Weights of a small transformer language model.
Size: width 64, vocabulary 2048, 1.67M parameters.
Architecture: no biases in attention or MLP, local attention windows, skips across layers.
Each number is 128 + 32 x the weight over the matrix's rms, rounded and kept within 0 to 255. Layers, rows and columns count from 0. Numbers have three digits each.

# layer 13 MLP up, 192x64, rms 0.286, rows 12-45, columns 0-63
058086072171134088129082105095093209116148129143173117125139092130159156164132081072124094079104112177136121115111132128123161135121111167151199163059087138155179123114156149180113103092162162
076084087104112148136108149112123194117131194074132113180091124114115149180148143180114169121072110152135154103071115097122156096130153152136082187109138109090125130153096111135192173106145128
126127116148098164120166134142130156167108110085079147109118097096104128129121106100081099148123083099140170156136145113164156120185181092118165181098178134132202116185089146116145026128157108
119134100139181069102095162116103119090130152165104107151127146090107091179135119171130108136131169125099148110147174104112178147139105184062153094141128140185137143082111113179068106092104120
086108152170111105153146156149131127116167141130120134140102046096064142201085160096103160148151084097048130171120187078146135150171151127165157129176118096134179106112102111121134123108129172
168140093148094125117169153124087177048144148081113101104086127121123084122160102131141124142152079155137182128148117108130094119131174156119070172100133173061188112107170142131130125132166058
147153148130100146098160102052086118090146145164169133127157107115118158122186128054103108154154135145178130145149117116102111142177134088147131138132146150141070159155072160101133142163174075
118127133109113113154126045100089058169120142137101101123087144141158202134162077101127153146098175188166151186111133153104128155137082118141171111116083154145145115139177122064087139161147146
119111111159149110188139124111108104164105163160154186108140045101160114152125146102153111166102096124104137156079101148164095191161131122121120108105123098154105134102131098119165139115067121
069105121131097138167143118103170144126137229126086113135127135119131104100165151104111179147160082092101121131127129086159147144084153166084173139104134165133181120118129149094180099106118132
118191123129157077162146127093103103188060108113137122118107088145168189090134063115147150154125149142135112139140141153116113117155077104074097112145094077141064163107123169167162166178127108
071124112173124125128139137196122115117128086171158141035092074190172192147065098137150176113125054166098071179195152151107131112082142111143101112182097118133134131093180136153141078176078120
170096137147166093181148133145164108100128088113145094135119110165080141167071139129175144082150154132115150119195126113154153140166115109142146155152072116165044107151165138090105084087113076
077204148136076098187099160160085142115119116197119098129149124114115197077147145057104209148117077117102131153141058166170203180117109107191147169100160103160174129065057128136077159062110128
099096083117185148137155135146132093107159143162153089091149110132152088146125090087156089098121173071090159164191149161083139081124134187096209155138121068140183114138078121140100104126121168
148116107079141107134154122124149129143147098133031063098192139128174151129137116091080161161164145138161125160154156074182124106130121119128179078164129145133158118109157097156113102154116145
122119081151083157154088110114183166109177122163137219174102077153111081106109120122115136098115099128160136137093103132155126124107113090136154136164138183101144104171183127118136146094155133
111135105180123120153108102124144139168171114203150098157120103145145147139114120154169060085129085099138127051121094116154123077108104093133115131088192063172124104137102156180179168120135197
204204089120124189070114142176084142105127062127158106146131196166116126190137108181086132119145130109164091134100166129160105092080125106114201146092109070151087100125066075125124140092166131
186121102107183107174127140127198156100158147178093119132080140160074176094166141081122151125171118105156114164088045082148171153132124081112118094140115153150144116158091126072128104194124130
145115124086163140136145129143180111084082125130148113143124149176145092164146159099201116093147164105156082100154112099111159095091140123063115104129128118183030142100105139155141144072122100
069111110125137126095064189162142142170162103156155139061121169149040149144140128159157153112138141122080142127096158053110148124109133165028107122133100130131158106150099123157126117132145127
142105146100116158141066152131139165131080093156159148105124172195151166141130108169173091154126129174162086120159091129138143161118116128154166115092088037107118105064163139151119093085084152
147151161087069179108128137146150147092083094118165149123109126140061162151145141102101131059179052132087177167175147181117115118077136110150113104123141090166135099132186124097169127133164152
163094108146215148137129098130138124079143153088188107135114181106142122112122106147102138082163080115098092081163147133101102136212131147162158141105162134145085141117136055136120058111110153
129121160127078138121163146140117137118143131095124199078114137125098143049121100137170126178115115178150126139144128104063179097083117103160077106152132150217147121104104107106101182141137158
162144172044088120206152144149171118130093097099209092147148185212036120156145113113071092130132162113114146104110085132110151142124196116097108175113132130130098111178083123101104137148121122
140110131119129091165098113114111128152140096117154178158123096128112113114156119123084032170086159134157133118125125137125150091153141038135162153176143126188092089096110152158194143135132145
114139101124074109123133174107106187192174195120103197126114179109119083126106162150086125079127094143137146126103133129130134124115115126156106136081172166146179107081086144127187090132116168
159102157121155152140142108129070154165126099129135139124106173144094128079182098127059123075143082159163190118114113112122132150170134094197085123080236113103130121084171110139114117124082175
159125115149153133173148105121121129131133125082108117110150072095166147146128136092160180183098100156113099090155116110078179112088135155165129097116111080131195133108176077119173107208144146
108128050113117086153132142129140130127099139106101130156135120175156132165156127181133186096144093163138109087084138135127135166096145082175117103130199068155202069101123153090089143133138163
173118100121103112117078121063161150134145170132096164109118064113160165156123087076086151109172154198126192120097186091134151164099152148175158105100132130091097131101166137126165161081123072
170119116167140135161171159103073147177150178128131146169179098111073101050119192126080120132076159147119150142134068162120123120128098144067151115136123161121175109150061108134137150164079085
# layer 13 MLP down (transposed), 192x64, rms 0.279, rows 12-44, columns 0-63
127086140077140111093140098104172091165128111069144105151072178120157098138130207057160122131122113066127125126163150139138108180142175118115163148215085105150156120150055140146108155161113080
107116130191061135168181055106125098128124079202119133121143093112138116082148142109136141058072121107136111149176108169179090198131093126160137122098104114104108129107140170151169130169134149
118149130047150119144141163130177132145149125137114195153146126161161122107128143077047165153060123091107063119102128145131193106097083116115078099180141144125151084150121101166135154154126094
093103155150129128158165171135091114167143111104091135100128136092119202111148151121082158154158080078186130157155062091170155129132132067165151136111144112131138048146137149110122101126117122
120109112092124094151126130130172081124103142123133148146151106111104177160109072151172081103114174090163112143149128183065121081118146122138099139163121136120109060214179189143124157116122074
096076151087160158145104168110096160085140163196101116104120095127118113156100132082137130118127102102119209145129107107069148127085179167134113131153060115209104098113131129103142207163098169
127203102168155122098165122096102142087207124168145191119150130100147123083120151119105149144164060123155085170157075105124108112119147079085113148137169135166107122153141086086105103128106121
154126151091161161108101161163104109076102121121112135065106127107120128119179179121152112122129117049139133106152125181158122062162096175096091180147100093126111171150128102116185154137141161
143138156150144140135094128133091162116141163141073181116086111116131141093143094128131134163135150156131188089131131136182180151094107149105155082172097106092133114107069178125072128125140111
171155137115178109111140116175063130152114112124092093103138093098157137147101113139083119090194160109121184167146115103123161106140073134121130168119088136082127120200097140141129111179121149
100192174116120177121127087157071117118162122129134154065105116144164122127125163182149100127083150084132128149108134149085130154217119115091093078074109132126123088161118142160111155140144146
108095189044151085123132156109131211143159184117123135167121103090209102095115117140121071140116131059122145099053159183146145167138149162131084193104177135149139095135065084140116130135141121
141068183115114110126134167130146092108114151117061104118122106142111163118207132155070103116147152103186100128145122134138177081094112125093110195141159153094192179119126122150099123114125074
120040119202168109208102195141188124143086138128153116080162161166160133110122173100085087134078106108073130147162088095148064118173158155097163106109154091077206144094119111125124126166112144
204187144101157134141106133123180065122063106179138156140113106125168069100113095046139139083134139146170091123147121133148085139117131177163080083115139115152174074166127127106146144133073165
114153128118134115120075073199136114112094131125138127064101168082129111200102092128153088134199127134088143072114133112155139097151156162138138140192166156143078159126124121186189124095092140
128152140084130185061162122183151127160112134122091109064117145130111217174141131082121161152178154083102125134151134131111139169129144118133156154073106094084117116116076103109136153100150088
147066134091103110170120127168159174124132121167140095081116175166104125139134117154157091093083160116121100174073092198121138132124101082139126085150143086138072202157088127152119187165129142
144105048125142126089138116102073117090145122128128149160147117148144113173142133126154112192195168091131063152106215087120161110125145104045176158103169077145134087133121090185149141108105121
150119139145161107133137067145106093179147053090092232119113118119108154171126081158161068105122181120096187155065155119137137138074142112087144138177134129140144133154144075098125159110070154
120125137132126106141063143077176141136165065171131131122061120132149172074121131107129166124113196123105126147125101095123031187150110095179112152119148124126085168107155126125157144160118116
104186167070125124153150105053127151109125108128117134170056084124134143108114085128151157176100091168147168161106126132147172097165106098149141117146182152102112185089142134065144156138074136
076186104136141156129142079113114127105149130099107103159127098103083154154121143185191149110113116116142138172094131209159107173113089104153195110143114033123100152088107131123149113160119107
169118139133181122164094125112120112130158158117107123076165143108132062113131106138173095123091089082161104170092149142140079137169101146039057150121160131176128153157146120084175169142126153
147125110200083117099075141127111116125103150144145106186122092130137097153124094126158123100139163123155158151123127139062191127109129110123081143106143148052165081135123177155107228115088122
103121095090148029148088123101128105093141171143194113096142213135143124099131147144091174135098139094119123098135165165135153128162174152094181180143119118112075133119129091135082175123106152
054078118167146126184145088135166201132130164146145087119103131115138111122178186124112139108132082074105108115188190149133158115141078157207090170096080081142098164095160127090113076160085113
121145139139136089140142124093090119069112138097102097151165144085111075172172150224117140111111110167128102143140171085128147128171145200090138103149173081097118166144118128140142132081087134
123135148125125118120102151130171114112139157122134200225133145128112078146127113139144104132132085163086112072050114125125153198127130074124128162121137137152118112092156051119097118138116142
157123079181119112117176080137160075151136153092156114212143103166133069072131166036130145114099085151102120119134082185085180132161121112076123151117141142116158168163152134106093146149179108
122135130112154141150082104130109113076118118105156168147102179128131138166122153161156075131161103107125123134114123170173151125199087098142190126189115112071098118123123055114162039129124132
105097182148046151124149149089095078157162105163108134122149114133121136164113127152122096088133137154119097125105114162095130173179184139046118103124069158127115148148119119163175045128107171
118069121196133084107093163126099159137133103157144162126167070116101097109140177141175143118055104171140149104101147117079182180123120164140103116109140139113144106183179104104156067100135112
# layer 13 MLP gate, 192x64, rms 0.287, rows 13-45, columns 0-63
130090119167135113148151105116125144131158089136128200158141142130070114137100099104132131109112112137162151155113182096077139102167062098119170112080113173168158131153142112143073152146129081
128110116097121166157131118125144095112128143196157138123145130149140132109089092148118174171076141118092113146105093103112105162098182122037139163121079177091203153185124101133129123151106084
101140117118144135145115124128149142151181080100137146109079123093114157161127074093140146095142146121109134129152189105163145164181125112076111169081122065154145147118077104085166133156095123
207119130140142121195130109113140076167022100107069130076171139140151174152125127102107138127085157167129116153184113123132094100073129055133144126152127129119142158136137109113144199157141123
130133094190135038179133152137153134166099151123124165093099082112137069138081145137167174174112117113144094139123157101115122153131104168112113157137110148125188154118108112117068122077097143
117133134147228105186129150177109190162097145147157162121047147108153132133092093145139094144113141050137077163143098130143161104123070168110137138119101117100157139089127133119074094086130099
157155166130121115158126158166109129123102122096087131100088126153149179182113093164159104132105193114101092114125164129152095007088125126126116166180089119149128124091137116143128136142140137
167113160134114096134200105140122095135137162095122178115115121075144164125171149087130093156163154117071151138187143128186146058154102131094113125112123146095110147129131134093040094156155112
094161107153112135102125144132142136125165160115178126101105155137105103126157144180131162148085141133112058130133153078174102124131098085152175075036137175113133130128175089131141121128177145
143144115151107125182126130144064130114111134126089109089107144121151167147200167148058130137056177107149077188105220164135080093161102112134120109086116105080130127119121163132162114183131123
154141141159092085176089161113163130138126211085102146162118135125145100229127133145125140110112144140078074160206131071088103129142133166070057092122104102159116163177119134105103121116126094
136109135149108093103124124123086159145157114132125113156132153064098149171168097089079118113107164179065098128133191102175063145134148139117181147110115189118181118066123116132134153130161138
156076086156207145128166138151086099139118111115142151135126161076197086168116145160084047083119141083140144155187169116140062106114144129084148099117052163094143169127140135120171092113179119
153115152122158095150170145121131044124081072153143095174109088134070074166201153116119119069171179107166093159169104095128102093047110096124150160123144136137131125117147174135185184133119095
137102135170141124140245153116097180165135156163114118145152108087148059157116137108058110139102173119110157216122118131157089119156151092093124119126116116112193146095085085131122074092113154
168095145115065171177148177114106126123158132124163146129147182119133097120146064167144076100076169133099081157171189132127119153150070118096106137082159103137122113073124131093123169091153212
101148100150125112145177115121136160112108153103154086164076106139175184146122130082126090114159155139147138160191155181133141072042149095106190136099126145125174136080075125081076111150116132
138155108100237135154196132105139183103095194141130138135110131092186137092151104128083125091086095138118107081187109102114063115091104133162131178105124123143120163138138133130088233168110133
127122096185156100152095124184089096099090073126199175102136165123108097136154151107137124093142178114196117154092141082047135122044138128168144160107185104114136153155181121150151099133098159
134139025116126080108145168132123114060089145112190138079113141162106117140108114190123102094102146126136112187172135108157147112127131146062195144114133133107151105137128124142116113151171150
141080132131112176129188146165126167078162132106162130115142139118135136107137154079183117112149135064087111106110133089091156142130139108153185130155088073082128144084180134085132168177115155
142087140088131140159133172159079177102087081178151189074159153133162162141128079159143128107108156145128116104143134132128097139057122116123179074037097079123170130092166174147171109090135172
182130073100086078130131150127109073139139127085123155128093192140129070141169151134109132100109231112172110156131134117116145169131107113118116112171114125109150143136078201104089134149095145
175136128154117131125127126115100107085099152184155140159120137116124153172133149094113057156115133110104170134120120157174162157071091141072128140129178079070144109064136126068116182174105112
120180123117112113164100135163090105081124168177156152168125074088120130175145106158124086093123133096090129105129127156153110095146105084131212159132140041138127132054140135167082156172110142
136132134136147045175139160155080169133074107119136164067150113095140096170119078137164124079091080118154117206159156133060143110099118134133144102106162114158151132052164100176153113151071074
152148180123098127126173123120162096164152149102087118085093112164114141142210118147094118143114099107118092138113135111163101121125148087121116191094064148144175143107198146130085149162125136
084122109163116094185174177099100185124117100137136143127132148087121096130161159142110119113120160138119137142104095120121172110135161054122114172038149157131143191111134147140148092096118122
147178129122078154105085111183114119088163103093115172144139126156116155158113150123099058149119154122065138157092158132156065112136141075094096115108089161092217119142145195174119172128184099
169077093148119087143184092149127209120173141137143142135113100034151143107134147100121142141047159159114108147104130140076106127110125118164099139114167167119180141136094111141159116131161094
180141102174174104139147133178090128101102172105142148121125162118147128145105107145161169158122120167143127136107133098106135134079116087138117154109149090148150112056095157082072189069093091
159123095084182157132115151157121042148184127123143149099096091156194098143059101131108128150051179152129151104122190081081107073091143124101160132106139160144137144098125182112105147175128148
178070102135118136160161140127051157151102157192143204107140129126125104105159155086087103119093193116084128151163104166119095120121120126060170168121109130143168135123093128101102154137097093